{
  "num_attention_heads": 3,
  "head_dim": 32,
  "intermediate_size": 256,
  "hidden_act": "squared_relu",
  "init_std_up": 0.0445,
  "weight_decay": 0.098,
  "train_tokens": 156300000,
  "max_steps": 9064
}
Each number is 200 + 20 x the weight over the matrix's rms, rounded and kept within 0 to 999. Layers, rows and columns count from 0.

# layer 3 attention value, 96x64, rms 0.222, rows 0-95, columns 0-63
223,199,207,206,201,199,206,217,159,168,204,201,198,201,207,218,204,201,189,199,189,163,215,201,202,223,227,192,207,184,219,201,217,171,211,211,211,228,185,184,215,166,187,192,178,218,218,213,200,170,197,200,203,226,205,192,211,203,199,205,170,206,191,221
199,214,212,176,193,215,211,221,180,209,251,170,224,233,157,237,234,203,194,231,258,194,153,164,234,233,234,182,192,209,229,210,197,195,174,243,164,124,217,170,207,194,218,237,149,177,169,204,210,160,212,205,232,184,186,202,192,175,199,193,225,154,166,227
184,203,169,215,200,214,210,177,225,158,194,212,212,204,242,185,186,181,210,189,212,180,189,199,173,187,191,218,164,191,219,189,191,174,203,204,181,205,168,175,196,196,217,208,258,210,235,198,220,218,212,221,182,181,198,181,222,225,188,221,194,216,210,179
213,206,181,196,212,207,205,195,176,164,184,201,184,223,224,205,192,205,220,184,213,195,204,200,198,182,178,203,179,212,216,190,207,190,242,156,247,217,217,210,196,209,194,216,237,195,208,195,195,201,206,227,203,200,196,196,189,193,165,252,191,184,164,211
226,215,178,190,223,266,184,190,193,201,180,204,193,220,191,182,195,225,179,170,218,205,223,220,209,183,209,206,220,211,192,185,205,238,222,172,220,200,175,163,185,258,179,199,213,176,188,183,164,232,206,180,214,192,206,226,197,183,160,207,195,175,182,198
197,199,181,214,203,216,216,195,182,195,195,203,194,214,201,160,194,230,184,210,197,257,224,196,210,185,187,208,201,215,217,181,179,229,230,189,220,202,205,216,179,215,175,192,234,173,189,193,163,231,190,184,239,169,196,249,202,191,176,191,203,184,182,181
202,207,158,194,213,205,225,205,255,203,207,184,211,232,179,167,199,211,208,169,219,189,181,201,189,179,183,200,180,232,185,206,200,180,194,199,173,185,169,201,201,212,228,231,237,178,209,190,233,245,218,206,186,186,199,201,210,206,208,180,182,213,178,175
221,209,152,160,205,223,201,185,193,194,187,187,215,214,187,184,200,171,214,170,218,182,204,192,194,169,175,202,188,195,172,200,245,184,201,186,245,178,178,230,204,210,205,236,253,164,184,176,196,230,194,200,178,183,197,201,204,190,178,242,210,182,142,184
208,203,180,204,194,191,158,187,154,198,179,203,215,208,233,189,195,230,198,212,199,233,209,188,221,210,192,196,232,240,246,197,198,230,235,199,201,201,236,207,178,212,188,167,232,157,172,200,187,195,204,185,217,175,198,231,191,204,174,219,195,191,179,211
190,214,214,176,195,210,219,231,182,210,266,166,218,232,156,236,237,199,198,230,264,183,147,156,236,233,237,185,191,210,228,212,190,190,172,247,164,124,227,167,209,196,220,240,145,188,170,207,214,156,213,206,233,183,184,195,192,175,206,195,228,166,171,236
192,205,219,192,178,228,236,195,185,160,201,218,211,187,227,201,190,219,192,211,198,182,208,235,181,171,223,214,258,195,200,177,193,191,220,233,169,216,190,173,211,184,205,188,221,206,220,198,178,190,193,189,215,203,209,214,195,212,207,227,187,204,190,203
196,191,244,195,167,195,199,178,169,206,197,213,206,138,221,207,195,199,194,204,196,192,201,191,210,183,199,204,234,209,184,183,174,208,191,183,218,207,219,231,186,214,186,163,187,195,151,192,204,190,177,198,212,198,203,175,192,214,217,218,220,197,206,191
203,204,172,197,211,171,192,230,216,226,210,178,180,209,177,203,207,190,206,181,198,216,199,196,217,237,201,182,176,217,214,226,206,188,196,205,197,185,229,200,194,222,205,204,178,207,200,212,224,183,224,195,198,219,198,201,202,200,206,178,180,194,210,203
203,194,202,179,201,194,214,207,195,215,204,186,190,219,197,206,206,166,177,180,198,207,179,171,200,192,172,202,236,212,157,211,202,181,201,215,208,196,255,204,185,197,225,203,212,199,197,188,214,133,204,190,176,209,208,200,197,226,214,220,214,222,172,214
203,205,158,186,206,207,187,170,205,201,205,199,218,190,197,185,194,201,190,171,197,192,196,208,199,207,177,213,183,223,167,216,216,222,190,164,224,210,181,202,194,186,190,208,222,154,188,193,191,236,196,166,183,169,193,194,202,192,183,174,185,194,182,198
219,192,208,214,211,187,196,184,198,199,187,208,204,204,199,199,200,187,206,199,190,201,200,174,221,204,197,192,139,199,193,199,188,188,192,169,218,210,179,191,216,179,196,213,193,199,201,202,202,227,205,222,186,197,191,188,199,184,180,162,199,174,224,195
183,219,212,165,180,207,211,236,190,205,247,189,192,224,176,230,211,231,227,200,242,146,169,237,192,212,266,186,250,189,226,190,204,191,212,279,157,154,226,170,218,211,208,213,169,197,224,183,206,162,186,188,221,222,203,186,174,182,205,229,205,187,162,241
189,198,192,156,180,176,185,212,211,187,218,193,230,159,142,203,200,203,193,206,184,219,213,226,218,227,242,196,198,213,205,212,214,173,191,242,184,195,193,220,214,235,170,189,187,187,184,214,180,206,213,179,192,218,202,212,201,181,199,161,211,173,190,216
206,209,216,194,202,244,205,213,196,187,186,219,190,217,232,217,200,227,215,184,216,145,190,233,165,198,217,194,244,197,225,188,208,230,225,204,180,209,160,157,201,208,197,199,202,209,223,197,216,194,185,196,208,210,209,186,207,206,217,232,172,208,187,222
189,197,201,205,182,206,232,210,221,217,210,190,199,191,202,184,195,210,184,176,196,211,180,203,215,200,194,192,207,241,205,202,183,184,185,216,169,202,200,192,177,225,216,188,209,175,168,200,248,231,223,170,205,210,204,198,217,201,227,176,191,211,196,180
189,195,218,192,203,196,171,184,227,237,193,200,205,177,188,195,199,204,203,199,204,239,190,188,200,202,176,203,186,219,183,212,190,242,187,181,199,185,203,214,182,227,197,201,202,199,178,196,188,220,201,199,192,188,194,197,189,207,205,171,217,207,224,180
198,207,212,216,215,198,190,225,222,202,205,206,192,203,195,208,197,249,216,219,215,208,207,235,189,223,231,197,199,201,231,200,187,230,197,204,154,195,156,184,195,225,196,190,175,222,218,207,201,209,184,197,231,198,198,214,206,199,222,198,186,193,231,194
185,200,157,209,200,181,178,210,163,210,221,184,201,227,182,182,202,178,216,212,193,203,193,197,223,205,206,198,206,210,226,193,207,176,167,211,179,168,240,210,195,214,199,171,202,174,180,193,217,188,200,171,206,199,201,199,211,182,193,211,235,217,185,212
195,190,232,207,196,195,173,186,172,229,202,198,212,183,201,195,199,202,193,200,200,218,188,171,212,195,183,206,211,230,195,200,181,246,170,181,204,182,214,218,172,226,186,176,190,183,149,194,207,204,192,182,201,190,201,187,200,203,217,179,230,226,213,194
179,208,206,225,190,229,247,224,205,192,199,223,155,194,213,182,197,207,232,214,202,165,203,217,157,184,189,204,213,151,208,176,208,215,231,219,201,237,169,182,215,179,191,220,230,220,237,202,204,238,166,209,216,206,194,178,209,190,209,240,196,229,210,189
186,215,205,168,180,217,199,228,178,222,239,186,220,226,168,222,221,214,208,224,251,190,164,179,220,231,218,183,199,195,236,209,205,200,190,250,158,140,211,177,207,191,213,224,167,180,175,199,214,182,217,205,226,189,189,192,191,177,194,202,221,161,164,222
230,190,186,212,206,183,144,160,182,205,186,201,229,203,211,191,204,200,187,208,195,195,200,177,202,244,190,206,197,228,211,212,219,238,200,207,182,206,217,189,191,171,181,179,207,189,203,206,171,167,197,195,183,163,195,209,200,223,182,183,191,212,211,219
213,219,170,171,206,249,169,182,194,216,169,232,189,207,213,201,190,222,205,173,226,189,205,230,199,180,195,198,204,196,228,197,206,228,215,159,200,206,177,195,187,227,181,180,209,180,200,183,200,240,188,190,216,195,205,219,202,188,168,208,200,206,170,193
194,207,180,191,208,234,202,209,195,199,202,199,185,206,180,194,198,254,192,188,192,208,215,230,217,202,218,202,205,200,208,183,187,233,223,188,201,208,195,209,190,212,181,198,200,171,186,191,169,206,205,187,218,206,206,210,186,184,163,182,207,186,180,201
187,188,198,198,209,185,200,214,229,222,217,178,205,195,172,190,207,163,173,190,197,232,188,173,210,190,184,209,205,205,157,220,184,185,167,225,177,174,239,207,182,195,234,197,187,197,192,202,208,153,219,187,187,192,203,206,204,217,214,178,217,208,209,190
196,208,199,211,191,202,192,207,187,211,194,211,188,184,225,194,195,189,241,216,218,177,192,203,192,193,164,190,175,172,207,199,210,206,198,198,201,224,196,206,219,168,202,211,199,205,206,206,239,238,179,226,190,203,192,167,197,177,193,231,200,216,214,189
195,200,205,181,202,200,186,181,254,204,190,203,214,181,198,194,196,206,206,200,212,230,192,197,187,202,183,207,165,204,190,213,194,215,212,203,192,194,187,204,195,215,213,221,221,212,213,200,182,222,212,226,184,191,196,206,192,213,191,181,192,195,219,182
233,202,237,196,192,242,235,186,190,206,210,191,190,220,218,241,205,199,170,192,213,204,209,184,192,240,220,217,217,208,186,207,190,190,198,225,222,205,177,217,199,205,217,198,177,197,211,212,209,187,158,183,193,198,202,208,204,229,188,215,191,167,178,220
202,209,233,211,207,186,200,246,218,186,234,188,191,217,186,189,194,209,235,212,179,234,207,209,191,179,189,187,219,184,215,163,234,217,212,207,238,200,227,194,214,242,212,178,172,195,171,217,200,191,211,176,200,186,191,219,178,171,198,227,217,217,198,190
194,219,207,158,196,167,165,241,214,204,212,207,179,179,182,194,207,193,233,201,231,171,201,241,178,154,187,207,176,209,181,188,207,244,186,187,221,211,212,198,215,170,188,248,204,202,186,178,187,183,204,244,214,160,203,239,190,187,264,163,202,151,273,239
199,210,164,203,210,218,184,234,167,228,224,196,219,183,238,181,207,207,221,238,222,187,214,183,209,182,194,201,226,189,198,193,224,196,214,214,202,200,197,228,229,167,176,213,201,218,188,190,220,227,193,232,202,187,201,235,219,203,210,226,203,197,205,243
193,193,204,204,202,188,179,238,181,214,220,201,183,178,178,209,204,176,225,245,163,238,215,193,196,221,172,188,200,201,205,231,172,253,188,183,228,202,167,192,229,218,187,200,181,205,186,233,185,161,189,191,200,179,201,193,179,186,197,166,212,192,240,195
233,196,178,186,205,139,158,190,203,196,208,205,199,203,222,209,196,218,259,231,163,241,203,280,185,189,245,227,188,171,201,163,182,225,192,155,215,176,166,172,210,212,229,209,210,188,208,228,173,185,209,223,219,197,187,191,213,149,193,153,200,159,227,220
211,195,192,219,190,147,222,174,216,200,191,176,230,179,183,215,200,221,174,195,216,188,191,193,184,193,207,200,187,206,159,209,245,179,224,201,205,206,198,245,179,175,201,215,182,225,190,180,194,206,186,255,221,234,202,222,201,213,195,201,182,172,216,223
224,173,194,261,211,180,219,173,195,215,160,199,201,205,184,256,205,218,149,171,176,239,198,157,193,167,213,193,202,220,167,218,187,188,167,165,204,176,164,246,196,203,207,205,180,197,199,220,217,177,223,198,212,201,199,208,217,208,205,203,195,163,196,211
192,213,211,189,195,208,189,170,200,201,236,181,223,180,215,200,201,219,218,189,233,183,192,155,191,214,193,205,222,198,174,212,184,226,179,205,198,188,158,218,186,171,192,220,203,216,193,179,207,236,201,227,224,210,207,212,207,185,176,203,179,191,197,197
187,180,181,225,205,172,211,201,196,205,153,211,167,221,142,240,200,199,163,197,156,216,201,193,206,198,215,182,188,208,217,228,167,173,202,156,222,187,189,216,198,212,215,189,175,193,226,231,198,162,224,148,198,199,196,198,205,202,186,170,198,184,208,191
215,236,220,170,188,215,186,228,213,175,230,184,230,212,187,213,190,211,191,242,207,195,182,205,192,222,225,225,177,174,193,196,173,203,178,227,194,238,189,199,214,201,228,205,191,208,202,204,179,186,178,255,189,239,195,187,193,187,168,161,197,197,231,208
215,195,218,181,174,180,198,215,195,237,207,204,181,200,210,164,208,226,222,204,187,213,200,212,188,215,202,200,183,200,177,214,176,197,176,220,201,242,177,191,212,198,219,179,193,203,203,191,201,165,195,182,204,222,199,127,215,221,187,158,207,228,200,177
150,199,218,194,198,181,167,198,201,178,250,185,217,175,199,161,197,162,219,189,225,176,201,234,202,242,191,192,215,173,227,199,245,186,233,207,233,203,212,205,184,208,197,189,182,215,179,187,185,204,190,193,194,213,203,198,180,182,168,196,200,188,203,172
187,203,233,210,196,223,198,192,190,217,209,177,178,196,231,220,203,191,188,188,221,210,213,186,188,233,200,226,224,208,186,212,205,185,207,238,204,209,198,232,207,186,196,190,180,211,199,198,211,170,177,190,204,205,207,196,178,224,165,214,185,197,186,250
179,223,217,183,200,257,181,180,181,193,226,198,164,243,273,182,190,192,280,157,216,243,194,232,226,209,235,226,171,182,220,186,163,188,179,187,223,208,205,200,220,214,228,196,215,173,183,212,227,185,163,190,196,216,183,206,224,158,171,212,225,162,166,189
210,220,192,220,206,213,175,219,201,200,176,170,177,194,226,194,202,237,227,236,206,226,206,215,221,190,168,204,175,197,201,199,217,211,208,171,173,208,190,219,213,186,205,192,203,201,196,195,233,191,185,208,211,225,204,214,217,169,222,220,198,202,234,232
166,199,184,244,214,201,186,208,204,160,195,215,180,234,198,174,178,225,216,194,173,204,192,221,209,201,210,192,233,200,223,200,199,186,219,196,186,222,221,205,199,186,181,168,212,176,247,174,217,215,195,182,195,217,207,179,196,207,150,207,204,227,188,213
169,202,219,224,226,200,191,174,228,205,157,181,190,208,192,182,187,222,183,169,191,187,189,183,209,212,205,192,195,206,250,203,200,222,209,194,197,188,180,246,174,209,219,188,196,196,183,184,209,205,222,184,211,211,193,186,170,202,161,200,186,201,221,162
181,227,217,150,186,217,137,226,194,202,268,187,208,210,188,207,204,174,209,199,238,171,195,175,182,241,209,204,223,179,192,190,179,232,167,223,224,181,189,178,197,185,205,221,196,198,186,210,187,199,211,229,199,195,204,206,206,171,186,174,196,173,247,215
197,221,204,198,202,213,171,209,206,138,236,204,237,208,200,208,183,215,225,221,195,203,186,234,203,182,224,207,216,196,206,156,192,207,182,198,193,198,212,159,199,198,208,204,220,166,211,204,199,231,210,238,202,210,201,194,203,132,200,203,204,211,187,199
222,195,234,170,190,185,230,202,180,211,192,176,221,181,217,202,211,206,185,203,228,149,205,195,195,219,211,189,222,202,209,175,187,168,208,239,228,201,174,205,208,168,219,200,183,209,182,195,195,182,195,178,202,177,197,205,194,245,220,196,180,209,234,215
190,195,182,186,191,178,222,182,215,181,176,193,183,196,186,205,205,167,195,211,212,208,201,263,214,199,194,198,174,200,194,218,226,143,222,172,208,216,239,201,195,228,214,182,190,203,219,195,179,163,183,164,177,205,202,238,197,198,200,182,205,190,183,189
208,170,211,226,201,178,190,213,170,221,212,205,196,164,190,234,210,179,190,198,177,215,233,173,190,200,191,175,238,177,205,185,220,191,221,222,238,151,205,185,212,206,177,189,183,205,183,233,203,205,216,188,211,198,208,170,179,190,207,199,190,238,174,206
183,192,187,236,216,205,188,181,209,216,143,195,171,175,246,177,199,200,198,165,212,223,204,208,210,188,176,210,151,195,220,228,212,208,228,200,159,192,213,241,198,195,191,183,214,205,196,181,219,188,193,218,207,209,202,202,173,223,207,219,200,206,225,207
206,206,207,185,204,188,210,269,203,220,192,229,192,233,186,179,194,211,196,200,193,186,199,182,179,163,218,191,215,198,197,187,190,217,201,220,231,240,221,199,222,199,181,205,197,189,205,184,174,183,210,214,192,168,194,202,195,249,194,189,213,222,242,229
188,191,199,231,200,171,223,184,196,217,184,216,190,193,232,214,200,178,186,158,193,220,209,204,175,183,221,223,197,174,184,201,197,180,205,218,195,192,233,217,212,214,186,183,188,211,187,202,200,180,176,233,206,192,198,192,173,237,183,192,196,199,186,227
190,277,215,181,206,220,160,177,181,226,216,169,220,195,238,179,235,146,226,179,227,155,164,168,198,244,187,250,171,186,211,221,227,177,236,153,220,209,166,203,207,198,171,233,192,233,162,217,161,201,178,213,190,219,162,215,198,192,195,197,214,172,184,252
182,198,231,188,200,214,247,167,198,172,164,201,196,160,204,214,204,206,174,213,173,207,200,199,198,222,178,203,189,199,197,209,159,194,194,183,172,193,206,168,209,210,179,192,205,189,194,196,183,198,186,159,216,165,214,176,152,203,208,184,176,226,185,193
207,191,248,190,179,208,212,198,222,191,230,186,200,217,184,224,211,181,192,152,242,195,208,223,181,202,195,200,202,186,164,171,223,212,177,182,235,176,206,189,185,201,213,213,184,199,180,218,212,184,199,190,206,189,208,198,216,164,225,228,202,192,213,203
213,188,197,174,185,193,211,148,186,174,183,186,228,166,186,219,211,176,194,221,200,188,208,216,224,228,192,189,204,217,202,206,189,142,195,166,199,180,170,173,175,198,225,199,206,203,221,205,197,214,191,150,194,202,206,199,241,185,213,181,186,191,169,164
165,218,218,175,178,244,215,247,203,251,208,214,229,239,196,196,192,202,177,199,212,138,188,165,193,194,219,202,203,184,226,188,196,192,228,230,222,176,210,214,201,209,207,225,209,200,199,204,187,241,270,207,184,198,191,208,184,209,171,230,196,225,181,193
213,193,209,196,175,197,208,190,179,272,160,213,195,211,221,203,212,198,215,200,183,212,216,189,191,196,184,204,166,193,181,211,194,199,226,195,187,161,187,181,217,202,205,190,221,205,198,231,217,202,234,202,198,226,196,178,230,209,194,199,204,251,209,205
204,216,161,194,204,202,204,226,165,202,199,202,181,187,249,186,186,217,190,185,221,187,191,248,212,212,216,189,216,204,210,212,176,197,196,216,189,202,192,206,191,201,200,162,211,224,219,205,224,200,205,212,200,216,187,183,190,234,181,227,172,170,210,190
211,213,185,184,189,190,181,193,217,184,203,174,199,187,176,223,193,192,201,176,197,172,203,185,189,196,192,203,201,193,176,221,216,172,202,203,200,226,221,201,216,212,212,184,192,210,228,234,205,195,142,189,189,210,213,187,220,205,150,203,224,201,234,244
167,198,174,214,219,223,222,190,219,197,221,198,183,194,164,166,214,195,213,224,193,227,218,201,217,203,192,222,175,212,194,204,195,185,208,187,195,184,209,214,221,192,197,227,185,202,196,221,205,204,185,177,215,188,179,194,209,218,191,219,214,208,231,208
193,192,193,207,204,182,208,185,201,212,194,189,181,192,168,225,207,188,187,223,182,208,199,184,186,213,193,204,169,181,185,238,221,186,222,176,210,215,250,196,225,188,211,194,197,175,208,207,202,212,192,205,213,202,187,201,174,197,211,185,198,171,199,210
199,223,201,197,201,222,229,188,184,221,199,179,168,202,194,200,232,203,184,228,225,174,188,221,233,215,192,231,189,209,201,192,218,174,193,174,220,221,189,205,198,231,204,240,190,182,216,235,172,223,198,222,225,227,154,204,203,188,211,212,184,182,184,200
189,201,242,216,196,238,221,221,214,209,236,184,191,190,191,155,198,226,199,159,224,232,198,222,197,190,190,226,191,206,212,187,168,231,244,193,224,188,211,210,170,195,199,217,204,221,175,217,209,217,190,160,216,216,206,179,199,220,203,195,197,195,201,176
222,200,214,166,215,225,180,212,214,195,169,214,212,161,223,177,199,192,186,171,187,201,206,239,189,204,223,213,207,213,232,178,215,203,205,221,178,218,193,199,219,220,191,182,189,227,182,191,187,186,224,183,190,197,197,214,175,202,161,186,199,191,207,207
177,208,167,179,204,191,190,182,173,230,184,193,158,157,186,197,205,217,211,180,222,196,213,182,189,218,186,218,205,162,158,212,242,208,167,226,206,208,180,175,200,213,199,200,202,222,246,209,207,224,220,201,220,215,206,217,205,210,224,211,216,167,182,210
235,205,204,219,209,212,163,172,193,184,163,193,201,199,224,227,197,221,193,159,172,200,204,214,176,195,202,203,197,183,173,218,209,198,197,200,198,249,165,246,207,200,173,203,205,187,218,203,181,231,200,220,191,198,200,193,195,203,197,184,201,202,203,182
216,194,238,198,213,237,158,164,163,175,174,202,193,198,191,190,200,184,191,197,197,186,210,163,198,203,215,191,209,198,218,198,232,192,213,185,234,188,212,194,197,207,196,212,203,236,201,178,200,206,186,207,195,214,187,184,181,182,202,186,199,186,191,186
163,207,201,205,207,246,174,169,190,181,208,203,186,203,208,196,191,190,177,216,208,192,218,218,221,173,194,239,199,250,173,222,211,192,228,197,190,239,192,213,209,215,182,187,194,217,208,208,193,217,224,193,194,184,189,172,191,216,195,206,213,167,229,212
225,210,176,209,209,194,167,222,188,190,190,199,206,178,237,228,190,218,229,160,181,212,189,178,186,195,221,179,196,171,202,225,200,195,186,228,206,196,168,223,194,209,211,186,201,208,202,181,214,208,208,204,195,203,198,207,231,189,180,206,198,197,221,220
202,209,213,173,202,211,238,241,138,217,181,149,198,192,190,204,189,213,230,199,214,180,197,169,192,182,212,179,205,166,242,187,194,185,233,217,200,180,171,223,221,205,195,241,212,159,178,228,200,220,158,220,205,219,211,197,233,186,186,214,200,228,227,222
206,198,187,182,202,199,226,187,223,205,230,212,212,196,177,198,198,187,181,166,209,201,203,197,189,204,221,206,199,193,206,175,189,183,230,192,186,212,214,210,211,202,221,205,195,211,204,205,199,192,213,195,210,192,207,213,188,210,199,199,212,186,187,208
225,186,222,194,229,219,230,213,198,190,215,196,189,187,196,185,206,200,191,198,163,205,206,181,222,171,216,206,224,195,208,208,186,227,208,198,165,166,181,218,208,198,206,201,204,212,205,209,194,194,205,214,192,198,190,205,198,222,205,194,191,219,209,217
181,193,209,219,213,205,225,162,219,209,190,189,213,195,195,188,208,205,165,210,190,190,214,232,216,229,184,197,238,220,228,189,179,224,179,180,206,218,201,197,198,206,197,209,197,171,185,201,217,196,186,202,225,194,195,177,221,194,208,188,184,209,203,189
183,214,174,188,198,172,187,216,181,198,203,243,256,214,218,234,152,202,228,214,199,235,220,165,164,178,209,157,210,192,210,204,205,208,200,218,188,170,208,207,207,159,217,135,198,187,197,153,234,192,188,205,190,166,242,214,173,205,189,209,200,229,223,169
204,209,203,189,207,192,239,216,204,200,222,209,222,228,227,187,194,238,186,227,200,207,197,195,201,159,213,181,238,211,216,219,156,192,236,227,177,179,213,240,170,215,205,170,201,174,197,208,206,207,152,231,193,178,204,193,167,182,261,230,172,214,195,156
213,200,195,182,214,164,195,203,170,219,205,199,172,179,193,217,194,194,240,217,181,200,198,204,189,249,206,198,191,190,195,228,223,204,192,195,210,208,195,192,211,228,207,197,194,222,212,220,166,193,218,209,194,204,188,186,190,207,161,221,195,188,213,186
215,207,191,189,188,187,176,209,171,190,191,193,226,202,221,220,164,194,202,194,220,157,191,169,189,181,215,182,238,180,209,196,194,175,216,218,201,201,184,207,208,199,221,180,205,176,228,189,204,201,181,226,193,200,216,210,200,183,193,203,198,171,207,218
197,180,190,213,198,198,202,204,186,197,165,210,211,171,203,162,218,166,206,183,199,210,203,225,212,233,200,198,182,222,188,214,160,219,239,185,223,204,208,232,193,199,184,145,214,183,225,208,208,226,217,221,178,196,190,154,204,213,183,181,193,203,178,199
181,177,236,246,192,191,224,157,241,163,215,220,207,200,173,173,216,183,187,219,209,205,224,201,235,189,195,229,200,229,162,208,167,204,184,179,196,198,220,202,169,194,181,193,196,207,187,190,208,169,189,177,201,166,195,216,200,215,223,189,206,218,178,177
243,204,192,177,215,172,153,200,187,208,195,201,189,220,168,250,198,191,221,170,153,157,197,173,181,199,209,174,186,161,164,233,222,174,181,204,188,218,206,210,229,192,204,223,228,175,231,221,177,207,202,184,208,212,205,213,232,213,172,201,226,177,228,205
186,194,195,185,218,201,162,206,174,177,198,204,187,217,151,184,216,170,214,203,181,202,202,202,192,210,187,195,189,186,187,211,215,184,170,214,232,198,195,206,202,205,171,203,208,206,223,242,182,231,159,211,202,210,205,183,229,188,201,204,214,207,182,201
194,192,212,204,230,196,207,182,191,196,202,166,177,160,197,218,195,202,198,157,192,185,207,203,201,190,214,210,201,179,184,192,205,181,194,219,213,189,161,219,203,227,192,190,184,227,207,237,193,192,220,200,212,215,191,228,192,224,176,199,194,208,164,206
216,131,242,263,179,189,206,173,291,179,164,241,250,213,184,208,198,199,160,220,141,244,201,206,177,201,197,156,163,221,193,226,166,229,187,176,176,213,215,193,177,153,186,173,181,234,152,155,194,166,199,182,165,165,233,218,212,203,217,189,234,270,166,202
193,213,189,197,194,204,201,212,199,218,230,203,194,216,214,199,210,201,186,193,231,185,203,220,219,200,195,169,180,208,175,181,194,197,212,199,207,191,204,182,194,196,223,221,222,215,216,201,240,183,240,197,193,200,199,220,192,193,228,220,201,210,213,205
221,226,194,229,208,187,194,234,219,201,227,173,214,246,223,241,186,198,234,169,234,184,184,201,175,221,191,194,166,209,234,171,209,214,206,220,194,204,178,216,199,186,222,193,196,236,182,196,195,196,219,211,199,186,193,191,142,208,170,192,193,246,217,219
179,187,193,205,222,208,217,198,213,199,205,192,195,212,205,187,194,226,207,187,196,200,188,218,205,176,209,221,214,195,210,184,217,187,199,215,203,164,215,220,204,193,187,186,177,241,212,201,182,204,193,197,209,213,184,196,192,213,190,212,191,209,188,184
170,192,191,196,180,220,190,205,235,218,189,202,237,216,221,169,199,220,206,206,210,196,174,233,195,183,194,201,218,213,235,166,198,190,223,203,198,205,211,184,187,187,192,211,204,208,193,178,223,215,198,199,201,193,199,171,206,173,227,202,196,178,188,209
197,199,215,206,203,175,190,203,211,201,177,225,190,194,182,202,203,195,215,202,218,203,195,207,195,177,203,196,210,212,177,185,188,216,186,208,216,156,217,169,194,221,195,199,183,191,202,187,183,190,210,198,223,165,193,219,208,208,208,196,223,205,200,172
204,180,246,207,186,185,214,183,210,193,187,199,206,205,218,195,212,234,198,180,195,208,210,155,202,184,203,208,224,204,197,177,219,221,227,212,236,203,229,183,196,200,193,212,190,214,174,205,198,204,193,218,183,175,203,169,197,179,241,183,185,213,159,194